Weights of a small GPT-style language model, trained from scratch on English Wikipedia: tied embeddings.
Each number is 128 + 32 x the weight over its row's rms, rounded and kept within 0 to 255. Layers, rows and columns count from 0. Numbers have three digits each. The size before them is the row's rms in percent of the matrix's.

# layer 7 MLP down (transposed), 1536x384, rms 0.113, rows 1201-1307, columns 128-191
098:203103111142127186136117086095116153056161167135144106115178103148192125089088166131149097098103087110071091117069173127123124172121092147169105175194136127097110086137139125104082131102140177
101:158171076147128137135086160146190124186133095128114114114108041160183106189169109127162122149161142111196124150107108060108096103129132162154145087144135134153078142134131122150120169150131086
061:120107145144146156132113117129136172175108157091113098097129173160099151145189089141119097135109171201140147150131090080170138156131106123156149088147134144130075074155087120082131102067111114
112:131148192079096141195124119107114075119130115152136107152178071105107111135034089107148144101186116184136154124164132158150185169077110114119070153153128108150072143124129135153120107140177131
065:096107128119133114062150065102167161120136124077130146154164144133130132210163140132121153178137170182129102082143145081178124133139104122128164177120109168130137097149111062212115126108097168
103:142173120065124146144074077079106057154159173129118129148140157060142088121134145164158153158148118110139147109143141152122120125098104115076154086111130115066074151132090160164172109128136139
101:107195113059090094124196095117166136096118114122099143112136149164114101134141115167113187135126145140146092102061139102192124078083091146104132123122127185128208152088129164145152142138084165
095:172088161108102083157162115132102114132110166084132147140085102093117072117046098110103121087101129136121106118174125144140099126106122145106123115108134158163089127148116160070138072156098092
110:123164137158148132159075097098118151137112130131146113094078136111211085158121147080156163138093156151102146128117091077108118134158116118126171125191137148110124117083126128124197115102124158
104:117121110119132138118144141120182156116067120163112156168045183105078177093132108094165164160101142163188092144148136110143096147104162150071132223129165139092143122053091107140158161108156139
086:110154126133121158143126168066159093127171105159137134108149122142097132109110154157120164118187099094042115081155125121192162133114114136156065121118110081184164103156088144144145130101122120
104:074145107114097115113137042142132135144168105087120130137074137097126177070144149132158146159136146141101117140138055125117120137180095154165154122113173131111073021168172092113112126188149115
094:143170158149100140067125176137132157156100127134126095134149173110109096178115183119131153125121165097100122111132106108111155109168115079095096102125151164139156130113147187187142164135131103
118:096090144094108117114121183122122110079148121177160089141107144201107129125176081091106177191173131156117168160143138159103092119108134123096182155160100139128092117129178110179120189158100131
098:136096161104123104153139106157147132072140155186138107141118152174084071136132099149146167146123137116123110107144125148159148063122120081176185091108149090142117159126127118089119081157148220
093:081122171172130108076104172115116154128116076134101104102143110071090097106160139107121140144121130131149141173145099092091133095157113086118117111134154075120163068124157128160122126112156077
098:171064135135123151142117104134081097161132172135119120144149128129144138205111098157124140126101146170120138111097087123137118104084165151189142186133110068206098086118117148072122117063168098
111:145151143135146104137102091149102081094085142097132147086132135074071155117184206149102150171143171130169173189163102119100095104103105146106045122100117112134095044165112128141119161132111159
117:206211118147131132172172152113160125103120127120135065161158164128115099102180201153183142102144089100074128122175096110074199089181103131156098141057086156111117141098172138129099145119159126
115:104080133109110123120151093169223098064151089130159090100103045118116113161146137107106095129102123072101148146155146118173125068164110155134115143164140183114033108066087119091172110166095115
116:091124095134120154102137160179160173156157142111135147069096130136176187116178149124104048073121099135118136109196145155098187135150145081183068179084154139105133131112100051135155157113189149
084:148143100115124141161112111066149107098132148130145132092142108100095143111111150091130136112139107101117147128149105129134176114127160147150117201116129123126206111124130097176137131130103154
110:134117097106077083160121117127161156195172090118132107148180186124102179167103107096178175110177123137121116170072068147150089116157140153099088095135143142153082145135110156178158157149160129
116:163114215129159173110097085158171131170112205096126108111102170221171129165148119159128164130130085116081083121169209137136146088165124070124111156134098094116098146106146160145094149113139142
105:130135142192108140087150123070152092106086130098099115182160225081127130147150139110145086079150029102163150182161120165106170122141089125129135125040118136162129129137144150143102109112060088
096:139107144118115126188138089113186136124104147130143124147139141120134115132099111100147192155125143154176161151123124130084120183103166190100091095128094139177172100111094091091206187131200056
095:084107168113134129134116154096110114140118187041121149141172127208146122074122151118196112106087149109154128106099138148111126081141169157074146054090080121119165098101099122163105176110174157
102:121155125119135106108110136153119125052139171105099094074115139181093124138137166150156080177153149145094119164116131145126136056080101111060100093120124111160155124131164150145114130121116106
090:094155089121135098126088112102116184175075122121155124111115150191139115074185113150109142138108130059156139109078148137089172170079070106109099080134139116159160076144151166073154141112122074
086:158151183146130107140101162162182163086148096110099150135139124162144115147114099143094180076144084158113165129103092098104192098057209141120149153207098158129094073149133063143118120117150120
126:111169143148133173128143138152135153176107123143198162151099137144122106116120187072169115159119116120168065142114125080109091098095156124117126073067169144142166119111112160090146087109151104
094:093115114164143144162157164152158134158137129115096120128084175096106114142158112133133111151099157140144141130178121122114149179129143125118105187100085058156177182115153085083174114134182122
108:164127141146121113143063164106102130117126104130077103080097165159168132135146098081137179131145162146107106126130139158127112157115125152089133102167088116187138121154136117155135188140082130
081:111129081190139106162126120118162123116104113117103124107188119103100095148127130079140139167131123123075137171162117121122153143203179199138029141161168143161094072156076158158148141149109070
101:118092090167151127105144149140147099134088104120128149086105150137161165122124128109133086106100200100149103167153106078103172143168138136155078079125122138177160140137131102170086136151170169
135:111109114114162161150081126060139136147091120153111137109107097096068169133140111127122131116169119124134142093085160122137080169089142122150135152129138077117072103107135047093156177155077103
106:132222176060163123076121141135111121150101168173095114132074066073133091105049142105117128127133117160103142147144148095122158120098090165087136168130100108139122130110145154148180127147122065
097:069123138118118069083153133079136124175127133115158141154125117070095134113150101150104133111135072167106195165107161156146133093094094112094147115190107159152188138121129127157096067108179096
085:198163113139056142151149110133143114158132132177143149178137136134164165080110133117155105161132107087142122133149117146129143109156119167117124086176131131128136189133089140168108175164149108
106:183191103172095106156099157108133100137127099143134162165144083179126142125092105131105132169126110067110098114133167123135111068221068141159095093204178098160103037165154144150145121133070116
081:144143105151162084085131155200100137113127131077142123127088128070143144073063165110109143148174088101119156156129142197149106108076078110038144160127100141149155095158125138126129149136120075
098:141132139104159077109177079136152151138074118116146094121117162077148113114145127126114090124141112118140100152143206100082137116079159149131153093149111175141145144137182083190191082139155168
105:115170145152122085148076095123157090130126161140137123140161190122152089142120095109101249117159148116115125140125135149099116139112139097146159134159093104142130173182131116095116171100188078
100:139140170135173112121190113109146135146147145156113177149176109162104178135128097148124123111070160130142115132131158087080136169138134126139137069143140083194113162141122155129176062127100115
106:147145139154132102109075151152065141122078108151151101125149105135134148099122119114155164100144088154148146129132069115104154103113077112094171132129078166139164142154117134068120182143163087
113:162144188129116106159101131125163127088120092142071101160099117102123138154161118147147103133145122129095134143135115168156118125118126081111140130153127096142132099080193103221115110148107094
099:112124124146101110188106139104130099139187124115047088109164117129141065168098149127156113094097115190191158087128196141130089110148072126142086147090144139081144136118088072180164109107184157
105:161113101153127138126096089137068192152109091132088132115126095129080116128180119141136204137056158157175090125166135110117117114141135130135116113203130101190205123150122141093204118165194112
102:169120074136119142143143092117104132156131143139158177155112118149123095114107121082168129129080147105159149130141154090067140122130141126100156144134158135138167091111131217107188085161154136
099:149095080149150115194121186129151147144136145129165187133171116138108126173126107113197153107150115067151132089167100155130098194108139143158124116051147146132171120082114108141113115124212117
099:078099096093126103116127119109167153135106064151075111175116118075125116160194053220111121083140104171129094152098105115138128116127079062152147170125101097126169165144146134087110181118123189
101:142083106120160131110159133100158121126165105160095152190083166142129079149204120059101170111118177070121181172079149132166105119151181159066108143173112115140090105135102103057139131113081182
101:069090121128147135126156157168094151092083114134124104177162155190112110132144151110160122076177132139153142114108086127108093158145169120114123092145066063147138137128108049125174072129192108
108:089140127093157150060085065069127100113120176182150109122093172166140074140120131115118130067152130110104116097092118126146092121075112097147085121151107156171158199136142107190101142119109068
116:090127157146200089103082113129111158162092085126130133161079108101121109132150087139133118136173079119146136188146107152117097162098205183147137113176138072151135164105182131168171096120170139
095:109101115156142213116195090123135184128153171169124094137100140106089099152101142123140111092121102172070134131118130093113117104057081151185128150118102129141128075147077050150125152207199156
121:149093119116159096113134111127188120158077129197114140118162156115142165155120137158124171144124147118088150119054104121083149139154143104179127133156169076104103149148166142142125098112117078
099:116154187141153094117053109123170113097117153127162130126142096127157125131117123160164193084160148095141106144097127130120123107101111123123108139106040187054192100130152153134154201164145083
084:091135080115147128185096101157113123120073157193192138155080080085132151219169148127115068103112133121135141124133108107168111182155116111117122097100174108071089120151098128122142168143043181
100:148055119082186097110150160099099114129142153151118176134118103159149136155143095112086151137091116127116126171139087103130127139101099079093155151090142144117154128145092080125176161201079136
103:080145112080140070121053134090156115118150133125131122069140095116124065093078082141120118108126081103161162095170120168103131185103163129130084108144115112145068090106134096116078097162130058
111:143018128072144181170109147180094125159120128118110158153169180091084080161090124119136147129127145163122086107128123197140091084131157156107139118120134191131102147187129125106095126105136153
101:146140175159149089131161125155091105150184112097154133201065114108125161158128130180100062159136075141068144112171065108163143150104152155151134132195128050098093063095107117113130161153122153
101:061124115121123163135141190145187171164116072107149138111110133126131153135169123154134120136115157115109124123102179087124096142123109092117126085124149155099084104130174101152168104137051109
090:159140149122135060164114164144129170140140120087168102059088109185102118147152108121124122166169155137090145111071110113137138150139117098136134061163155144109149182161078081096094108113196074
100:133191169077131118130180111160103083151107105150137128128178129173174101126096091116114080113143116115143127128142124100099102096099115050151087156119051111167129116117084164066169133137066109
080:137165180086130132100089105096135193166145133077065129086114083146190172067143148171121132145118135164063118104082148137178092118150066124171198169124113120146095157101131130137085157140078139
116:052188119129096143139179083148137143073145111149144115085109141102107101087137124122156191117112114086105099144129105098149083200125138108123133193128114121136117137212069077121111067146144110
092:131174161102134069143100156143134105180166121154140084181216097148122095116123125191149235136148073121113136179144144099116124149115080111173121134096064157110153110162110096171074165141174091
091:143133150073158132130098123151114118181107125117136149144171138095151070156171141172170152116184136089117103169111130092059114141047139124124119068167109164153130130183123171167125096112076166
116:097130092097145156147112119119124134128146098149080155121180138100133122144098115142137148085153218139171113173124109122121126159157183111072112132133112116148142136141110111153036132075118144
107:099095079080109116097074105082136086082076134133100179111078120141107174102168147062182145169181109087141119151108121115089118148103163132110112138148106130120174055192137106086075082093089115
097:123136135134117158166116089144192082114130093080117097127088129110132123134142151172125169148133086118105116160121132145172151093139143142116193143089108091177148100162114122149136184109255121
107:147193160129119104167107153163125123130110139119161131145101169102086100175153178115141120098180122088114131136130151117123124174132092082132096087075177112158183190146121119113103119117255095
101:103191154144159144067123112163111108045143091137099128125138110097095122098126135177125162191117125186149165128116133174127139138110117125155079111137180138178150125083132113175114142137090131
110:171149163170167086136159108075159097103083127142128072093169192109147112143116130085115160145157064112129132081154150116145106185115167083135042112088131120119099078193131169132074119126131143
074:170128110090155131173086132077141083121050159097108122156121082081101138134126135129161112096143116056149121107140155145053094084145122102181154152114099153144122066133135093159090128130101157
108:117191128086129163118104095121078173132130142086103080098087102143132108141122150095138168103146131105174150180176102148118134161118130124076134166061077160131128140131086166084157097137093107
091:143158134101157132091153120158127096124165178115230115174162140106098135048171111095144095111176124134147129083139116152146128097103112105107115113127178169149079108154147118054140159168114034
098:115195175164047094121154102134141114132072099112133133177079110108060196122087102150182119119190146121159120120126103120162170105148094099149087120094114108104115119109130134087188149065131104
082:131110128153114082117172118142149120144131102120133126118116147123125070114090139139071093150046123141137146122174163160073093160114135102117126094102162160109109096147143166106126102115140098
100:102141158144124153078107090141097085151158176152145169087140145157152123121127154136162172102141152167103181145083184158117098144145170121177159105157134098122109158146131128147073116090100148
100:132168135065101142111145043092153116140138150168077096097141125114134139133142087063160127104162198140117134184078119135076157139169172084071092111107126143151133152137116083113126099238149093
097:081155091123141087123154152064157153179115168168141131148111134175109071123128060111116142088179133200098123087103175159090160148153176133071083129159172154103193138137186098137168069079151119
118:072105106164115096137129121146105140181077222118161130118105145142133107078132053112149095085181132151119178114125180180080095140097116158114101133151109069126147100103120095122148094156136142
096:127095124124179163123149148157128142160107128141088193124179142168072070139167081115153096181099166196079040159112180139164119140138165112127105141133122146077084172105119149148105119100065087
103:142178151149128116138109087158038111123104172149111174177111133096122117089136107149066168132111133108147164134087080092125135120146123104157139112122124107172109095166131108166142112210131139
112:185166105075128120122166169133147131102175141141119178161093177190074134103150111167137078172121102112119071175131151162189086176121125089065137119126182128098153079094143181195128138075081103
094:126102146141137082098157092131098119193171159115099134152115152120113154152124138158106189126139134087133083122081089125116160076144067137105114167223116157083096125120133081115137195134220068
091:135166129138131149145129090081132104138115149098136088151150126146064107069155123115093200162149119108121104152122085108148163119099152161110167121152116105156138160129164119176127141171197142
093:053096112132097087164133113154079137154188132168127164085104145146115106072143172131103161140157102095144134151110188118171130142047176139160118107168153080069163122139138146141128134113073093
117:147111058072146160120059108142197054145124124110155100127127153162087109164165140144114152152089073144037079183105111115113165163087124133113133154121126122110169138135180097153180123136075101
111:127108051187080169089125105071122065124106106098100140155094087143133055173159174163135132094149126131150105129178151104085168145067085055097189132046133159155150106137130111063218106112154110
101:138192152157140141082120139085162075094102094100145109156097079112119122135131129166135101152154125100075109131118130134116152123105121120119186101166181097084159114095123048105074181084108089
101:157128161147109133189103109066109185116089159103148057206106105150141089157132174143103142149208123159130152159100102115074198139061139157115146154162136062124160128171116124150157091120150133
090:183122117107104094145129148105126155149127154107132157181108122121134108092107184167140141097130125122061129116120129113102099112128144146074126116112151152126101158134076144140146193152105227
112:177117131139161167119057098126179192148102151095151129127134131128074112221098085143096076113142148150109152145147172099116175104146141224104122113164129079110153129117114171214090101084082159
104:139098108171204188119133135140077132130132080124153141134159090158160144127157146160134146160070122058148067059145117182169089131102118108104100137097113138171115081196139152157187176137098104
087:118105164094122147161083122157147118158158163160112131130123092113187122125142142100125107083061175133070163155143111140106138148115152148142110130142085189100087131140130120157082148148208153
113:119114122102132117102123115108162132150137161124152120109140190115172130123093150156092138142126160110188174107067106093075141105082120156091142150143149116150125154159111136151125092144073087
101:093178070124130188094156117123136102078146153174095130144148117155155118152067113139140065073112128163094208143182121106118123113158104182158164130117130129091167173205117125115114168131130144
083:113149126043154179103123191146164152100189137118137135156147119184124090144150121136076075170138127105141114105108124132099136102154109100096133119170150111132105078085129093161108139077064129
123:139097141125204107138121144143115074102151137089109109179126133130161078080093109124133170112121143093060120180141126142145131132143106148108100145077145102090120132103157164140119149122107091
097:109185161102076102117086101109175103120083133076146089143123143099138114140169030126127120123139142114160102138132109096080099119125158134095129158146110139164152132100123099147124155145186102
100:140146128127120125176137149067094116167104193147163133121111168140082185122131087125119159143162117102119197100117117140127138151122108123205074103122107162079089131062100157198124125155116163
105:066139148108130101129084098154129110107111125142125182103079089146107118078131102079141189093068095085076124182076117179117144104158154055100149101073173117092176146151112173181147130059168115
090:142063124132133117192150187103105121171146135131141094119144129162119117108129163107126106137080140102199150104064136144098146086125168107183136068099107091159036146130073130098083162175172149
# layer 7 MLP up, 1536x384, rms 0.124, rows 1202-1308, columns 128-191
102:168106164111130144105085161134096163091107090180080094133110132236148143105170107119129172164113199130080158155132106144187210180169125111097143101143174182064098111123172171176163119141139083
069:133170176154125090166175125118123147078117090100168193131141167180100149159121166172124125104096151207123111105120112107087137144153056135176206100156079171125096140152139140134133081116079081
106:122049189182099154109096146123093130126159109099135114092080126142123112117089127130140069068169103153133062105168132180141076055166103122129110144107141120116118133187172165119136123080121147
077:118110142134170137141149116158138099156159153093209112108180096140107118112140163114101055086136153092090100115100152169182120082123145119157121103165157136108155165214099137084086103106136160
108:082153170110094110095114105116112128117142131071136057146188145142072094179135202149136066079134146136151123118107177129164115114127107096139091081178190173171125139089109059152149129094118140
093:154148119174156136099169083121134112131134102110147134143134134062145166138163128130086114110094125148209094159173164166064110090148101084175136093103052201133115055116104084130186133150092176
102:104126097152051108143090152114142145106193143157107128085072137190129082199142153132143144159136105108089126132134137111117140109117100177122125079095136135124129101145114145125104138198133119
107:233079127084107113100143121126156161133172081085128159110092104143133114162142142216119096114117131114138121112138113139176109153130179167145136170118197137093111186171163083146185118064120121
102:174114118097066135125148120128093096147140139099169143156110210098132108107054085128098102089136131108100127138143161141085144119110162157088138111155198063111177090119160171157125096141145092
093:180114169102139124143116098085098134129122131130109112057142112099101106133182106118138103143114154101124080065134138118189111011127147164157178121130131173132168018098146112135088080118067113
098:077164062158193154139121135152135078107133145067111061085111167061118158102157125141179089131100106121196157104154118141151142170148089076168072113154157041132089141127150157078156121137169099
093:117127227121130152044102092176117129118141135198108114136133147085116118118149108162173136157136126122124089080164131170176147079169185157128122122095120135152111166131168165137114103116099099
118:195147140127112125225150149107167139111182144109125126137073185199136086132137118098107173116079125104107056175173093154119104112114163136134105137129133141079072139118108132140096159083130136
097:161084187162100176147109108155066142097156147128119114173089078115136168139151123115115056081173076172113114146137224124116129089145101148106139076135144133140126105143149124140094093119184139
102:169158146108183148118144105157095133141116114080113105136133076166168109132116152175095105155117129133106093107102121120157150095131130147129158114174179117123138202134146130069124106083118071
094:137147157124080130172131116114158172145116144116191138159173136098174162065150087106121083106090066120152104156154153117107156128092112153146067117132125132148124133158160110124187150102150107
110:202058139146077078123131113141142104157160083105068150126114146128103153119149156161131098140144159148194125149097101124107163113145120140155097094166125118133096142125174126130147087176100147
103:167076137126146069144162137176111106091156180178145116104192156141156091157083122157139113121145138156126113195180109219147138078139164134131098139144093101091103135160164158101121111181118156
105:104124112153165112130122096123111175165096117139108142175175100124081102138131152162027097107129105140184111071099151130206093117148132120150119124132112176136113102139091119147131126164104177
101:100114155112032097071159147082141139095087036134088116100122164088142101158107091209125110132160141148156159055134138071098184101145152111153157127089157146152148139093118101197116126122106118
096:131062153148145150180117129133123107130134140087099159158124142111124083174141164152146115127163119115144144082067086079085125093158149158131097137089120143169130094150159116103119200106086159
096:121177116180150070151113099150118080137124145151122149094138196144068112137087148111174155144090141125161086136111122127144158127123065107138121101106094172142115166135114092151127149071111123
104:112120138147079113119114088114132157163078101139098157164128187177127059114121148099200138131136185110144159083130070086041181105181107136092135111160078154117122117065092195095098137115134149
097:165106143067155128086129167096138104118194129124139075102111127149136144174080133144113087129104160134131104190199103142125147155114109136126096143025114137199132117136213099110158164147108102
097:116124110143151146213131125059133119158089104132075149066109118127099115137168107134066083172104217131131152107161108097091136085174082119104115105132106146117065065139093099134131135120072096
091:145115101078146076128178151094139136105162124188137039156091114122075128140115098208171161165096102093152115137167106159166164106107109190116110083147110104155091112120115092129088084081125150
102:128172208168143169148144155128137105143155100082121102062133160124133129123137136083126090176174243129130140099091113111155129134143116156146137129127162161175081066120148170086079129073110190
095:086144176053138099114136108134068159138109130066107083195141190178117110132158133118204112130145098104172151124119153109214188148138108137124102119125108095145116139159177142150244170170135117
094:155179132138080138076223167117150109102125133145113087146095151083120136135120075107154154160163084119133115152150141103116102120099149100129061127054198181144125137164133126126164126105089119
113:153095134141102171164132181140119147131131099109141106122102102102171176158132135060140118188081103137132158165039132173095087114120121081165122213141151116157107180063106169068166149083114150
094:129161156128171152071063127149129091137118084116085111091140175157126134133109100100077127160126106111141146159145158157212140124171167158133157106129151149134142150066196099103185130143151115
100:096153057126099146138100167123180044125144155126169120117136089137127140157075137126140128107162136161147162091133127186176190118080154119080200098134074133144129061132163106135096093139149109
093:101158119101070145177112148093128121138162094118089050061167152112128170117158112166109114181141064151144108142100173069110140122143121096143093118137119115154153102148087146113132167139067084
100:142130161163137129124114161084096185093120136119119140093097141111139163123183177125093144094086085114113161145180181085143139105135137212144152103142136163179157129167118093099109052192124162
133:089128100136146110151084142127151162114113139142148094085101109108166132119148125116183070169151134116119084115089112107135132168143117130145134096094135131076129095137118086107156104173155159
105:107169129118105153082108139157114178158078117137182188108134091081132077105065110121102107098151118125098154088130200135135108126108058077134120149102097132139128108146139143109125090152147169
102:128153129166188156140136112128064127112111092123139139154166047154114075085179200082080052125176181163133098132141118127119108162147080110096112124124114083135134170109161111116126125058091110
093:143123079138139086082123154103149115124080133120145122054149133186138136145099110190148136196085107152096157095177109135131119080186139096180150092135184173131100082186112138127113157186145086
104:141139134104106142145167121126141127178161188104153113091148110098137101160101145144147125093138126073111175142136155108202136084147102099120137054173145141096106130163137103126144086203091165
090:129128125144127174165110100142111173108141164129166133163199072199167078103133093150066060106132136123140138042129101100130151119104158131131080104132179154090115116162096103088165109147063059
103:117107091197112141135105113114176116116152092086137085096100109062113116113134181125098114142228133160124081115122133115133125131147148126147146136113116112094093163072153134077078109071091107
102:119156103126169095155159114158116115145127135097174114171143073165116129096111132184134100089160141122069196110066132153111138101058119083140138108139163141147094149105086062106128100114142116
094:169121128176126108128139098119126115150160167150088124080145093135181149159163116105157142183179150138078154167107170101086124083151118115096144129114121130093113175133122130076149124206087178
100:120182158081132189111143203160106190146180103107131138083115143081166200101123163124163142122131060121079150124137188152185110064194174105108132140149100124075129103136125086167111169131098120
114:135096117119152127118107147133163160131194101171208130154127179107100125125100120104120122166194158107156108095194125145122118134145162126125195095097136133110079064106125063096154110082158099
096:180100126131122121118068094088131131119103074122117131123130133134100124139096087121126149110103083124145144118154176140124090127138078175117076130091144172160093120138095117128153117158160103
102:147116167093121151135127153125102114098187094109130147152148061132145093122107150138160176100166145127113176116178071133102136121141128160176105106186174107106125118148082167074137145120133171
105:178129102145059145127198117084103071086127092159168090144178153154139160113131137117145109106162079161173059094096081154156132152147133118147119103098086110065113101128081157106113132124097171
102:143075070141148163133181152142098097128095151109123145163081062144105101149140128098082144135142125104154115129111160157095160167110202160095132091180122125115120106131191075113111159159112100
097:087135124148078144195105131126158078162101191132131109148145096120159158132184099120137165141124115114096105118148109118187133123075111104170193159217133114119179115120128133149112150141101104
104:149122108099156121115137162072165182131178101102161129096144161105158150121117132095131174126157129103103114142183106139139180154124076132040084116110171139122107133134077119109140205098131162
093:115048137103144147107158079136098116112157134076097127058153026096119139143126070247056064174111164150124121145160114087165136086097089072166123146133136121151127094099041113138135178139144112
098:113114162070165088127140118153129156144085109136201135100145110146165153146098041089120065136072145187061083103109154116114092132152147122166082106085123128185149132060160158080157157164110143
114:135157137068122122080156156122096157179074149170114160114116160081133122100137136108079107105103146103162124077155104124159140078132112151136087143096117113176131165067109114094055132165130136
098:111177120189131167128119129070145091133132097111073104134165154113158098096151132133154112116173162123168095144169151140103168150104107141164138149123153103159137170111153161147086148104113140
104:183134083154113140165170097138104157109107208142170121187165058059135194106142129109095131173156098141194091116100176128150120112117100158147137154113156132150110214109152095178133121075093140
099:143091096107150129135137170117088109085179141123142148120092067111104136112091155138115090141176152133124153086124129168121185104125111108112140122129146164084139154147178167091107091088103059
098:134158180118110131135152151143123136103175162115119088095103121120179168147081130111060112121095165097148081117149108123135090145191153183123106116145177124112178162093158122116144149176121145
102:173080205113169157165117112088096166214035114177070156107168151150107163067135117173179183148111133154066101124139140157134084136197076080125162096158130109093075115147129112125161123206113148
105:181076137132075050102094112113139146110135082062049107073071138130151165155138160178176108168187131138129123141176148109153119131127105113178086118154146142152108124134134093112146161075112163
106:102152111126163100136097112148101164154106131137128123133168166129151145181083143102087122127098145070170168174073151082110079116144087100180056090179095131111117129168103139106062156089124143
106:098118166145054126142084144112052125162141146116179160118105153149146137097148109134166144123087129039093098082145089098147167090128185108068162160146123140182110109104097132117182164134140156
100:073134086055053146089117159106104098089159202133125135089103143118102149080153162102120134184163121129110143151099122115106118143119124156083117153090118099120124200138162118165158176093139065
100:131142141109184158110175127117119075142115122136118126131166093132113131170097104174105124157086162094094131127148130100129167145090143092120092156120146140169097110087160118130138080110134113
101:094106087121130065073160090189132142118184113100100114112212161154108139144163097170138121109138065119060125135163135162136101152095110119099103137086178113106079171189110100171183061139181198
093:147101156152134145106102194151145098098172160137170091138127184101157116119119153115095135155144101176115178143121091093154149150156129192159098136120170141104145195135159132184107114082130180
112:066116147138108194112106138179107146115183081058100122088142143089126111134142137130170129189138097184111121094174160117152158195145139111129163201129087159120105142149111111123124063114105065
099:122115167176133156093123120186142116116175206195121158122134110164120071087115081124111114080126142136140136143136086136153098138116148140131151088132146124120159063139131139066107142125127119
094:155127124125168048146184138067140178164113105163100178146124058152165084127142149137146122133137143146079151027143094097147091073120101163111158086076144121102142132109144094120130140147120172
102:116149178166144105129122158092138186167147135127109071114122129164139138101117188152060100142103120158135108147112148098189156135123132108099132098098118052109129094142108146057148090115167123
098:124069090148162140106105090057101143136109107091140159084117106154080134137074069175116018147169114163187137150082084200136112149141107125149115112123101125129111120145145103062142132099093153
102:102111109100152165104175084207126106128127143166116110112176090133109115105077152153107118151171084113125101119103130071098137145136078128156159101140095138110125130093064130075104147117115119
107:121149140132139107093119112105163107138109136060101142064123119186095123115103152115143151170182137113084136171163183133134199150129124144104095085140181164118127070147125070132101145131132119
102:123121125107107123144089140136134165099135173136113093134112103146163181087111079140122079160130155090100139181188146128116068132089186116109170139093123130134123149102116133139107148112144120
099:103093131118112152173137080109106102116193128117083117114124179157133119109131141155122106122088192111125097104126147108132179149128172113155093099118122142114051183136239116182140097122123184
088:115110081117121111088159169170115146084132113172146091151120145134097094083118140151082122145147156131067121161147098099091105160138153130139166110120137155115108146074099081097127110098116108
110:145135161142102121102097117172136159104178087120119182117146110118155115036154134147203143107151129160139117075149124104101107088169189133088128135074093090116150158118098190096136110148115134
099:150146092111106126141097098126098141121156141125143112092139157174138132159165167112133158132072120110081111071111193152126156078193217112135151159129149122114158178108103113110172142100123082
103:150110135171122197117104194110123123124162146183082156127104163143097204168124154144150131087150097139148146088102118175169188160118046075092167086100190076114113125157089198132109052167111155
097:042121155062147128149105092121077072113142147115140172174184111134108092076182117127207109182096176111145136052204102202136132113214097107113090173087113080141083110123151103131116163151154113
100:171166113077107175158093084132105127154065123148162126040206119159118115126094115119085124157176104140125117101087089083140159133123134119098132140154142085123123098164087144102125205142078153
108:113142115077118162112117129115153122123092143109111142074121171194126083104082103175163106092166148151142129103095195143177131093182197157076129048155127092087109106079121174155155125126120111
093:111095106097136040132077139142124114158130092166180155089133115132122124073101151137183077123164050139108123117118108169211135133147161154089157118136100144084165104179186149146162109156081133
117:097103185159119138138095131134089111121128144118153115153109123107089129091120121162147133102141128128115107088124093148131151144145038114149131156128070082171111123126105159121099156157093090
100:161045137138223138144128105192126206141192151157087149142160171179111144154161108122107146181092116140115138102098164148107135154137091156119107107057118101093129130095086115078088166092101138
101:171128067143140128118067095121121103120105131100132088146144137128140103130115105180104117115135146095122106141070179159093141095175154164129095171174139127111086106126053173116105115134079178
113:128143110140144106148131155099103115132138150138140157134079148160116156137082114214197177142103133172091156148143149133161176116122117114113066109175129119141093148155083151142136092126116091
100:111124148110070122144156108166172176101178124056147130078126123183199142077055129176105143165169130129045104078135112092162133151135173107124151099162126109116170076071177191079145123086112150
099:099087054134125117137155105168128124094168167090184123137144172142102144110185133073086084112125120144159109158123131161066182118079142106098123106176141126148097132165135074083113059204122146
096:125088118098153145163124143183178160060116125113126086100162091183126145130110137191112087154147139160084184113149152116161159123142126133133100062103129129104085154114188154150132130139098187
110:168118097142121107131131117105139100152118162084109128175098095169092131132119166122074128144074101132097129149128143123108092137164132097127134061139146133128102101126125141176154116167124185
104:114128104158126144105121152098140124144143135204088085090094181116137141108154057060079137122136167190173065110166130141150086147089115131122135133091153129162152161141093149096091076162124127
095:122168171165108147149103148155159129126107149180163077156104206111124135078119133187115129133110152150092085159129107095141137129097122155115152152145107199099114167093119135105094153146116087
102:076070090157129097059145203105107080073060150103164128127140130096139135059166139149162104081164138120131114120089077135147188071120073070102120162108154127102106108094055126120142161144127090
102:126139119187054116141062124153129162075093102131118120148178154183178118176146118125098154105118186128148154131098083062121118097123070132115172101159147196111120150103139102143108140105109144
108:112160104043179130171052120142141158154133125165139111137145119169105045117103132156132141139098116159095092111104124095162094113154141156097116154077152148110112153102157109137124132160126141
103:152103098127145151124160114100123119071155102139167159068068121100110124124060107125139154185109165067110118118096110094129070108121082142067185164114128083147105152138123111125077092088092114
103:083155159134102102071171157147063168102150079084133160188173148072134102109095114152114113156098106113172116111134109143129141138074128116068152108142168098183149140156153163111139100139141134
108:120106182119172088118130164097063170147104199154119097137127129146165098152101115121073115097086134080114139101103128098184102165092150114137178147071117145122138160105106073159134112129124121
102:107185135141073067148132116182136126055133137130105100125132140132155121139150097185149104123175136148113148186135104120109167082148017099168119138109103145066109161144119112116099129195179149
089:147121108133109132071102187158101109166070123066126131136097067149097132113109121045121097138051113143131152112160159095163112100141140141113137144129110175105171121127136114177175122116122073
119:149114140110145103122081130124122114120120155097117082128145215194138086074100116163103109122118145101188044180142084143152162072129095046060157113127106129100093181113158155148148213130151132
096:143148097103084163102117101102108105102140133169123143178100144099120144087128095150074141136037088122127161083123120103121171070128133140176128087115130134141119105128061092118154158075097153
094:196131120136203138179133141158128172104133164136159131099138127145189114064110087154103096161135095100115166103168120132133109077098139120133096143116155116124147098111092152106143178141137138
103:097132142118178181109176186137135143134161077146099119130170138095099150105122151081090097157141127144185113179100115129133126105142129086082111149140176132061087144136048104111155093091103159
104:109118128123093100149129184141143098105143135095104110106125168157164146200109165101149132147083118162085146125162185139104172161152039100134153171132195143063141106119152123086117114162093127
110:103147121112138137153111128184096142091076080071123116100111135133121166108077135165078106118110129068147094137101107168115129127145139119196144101160113132127152139171089137113124088136095099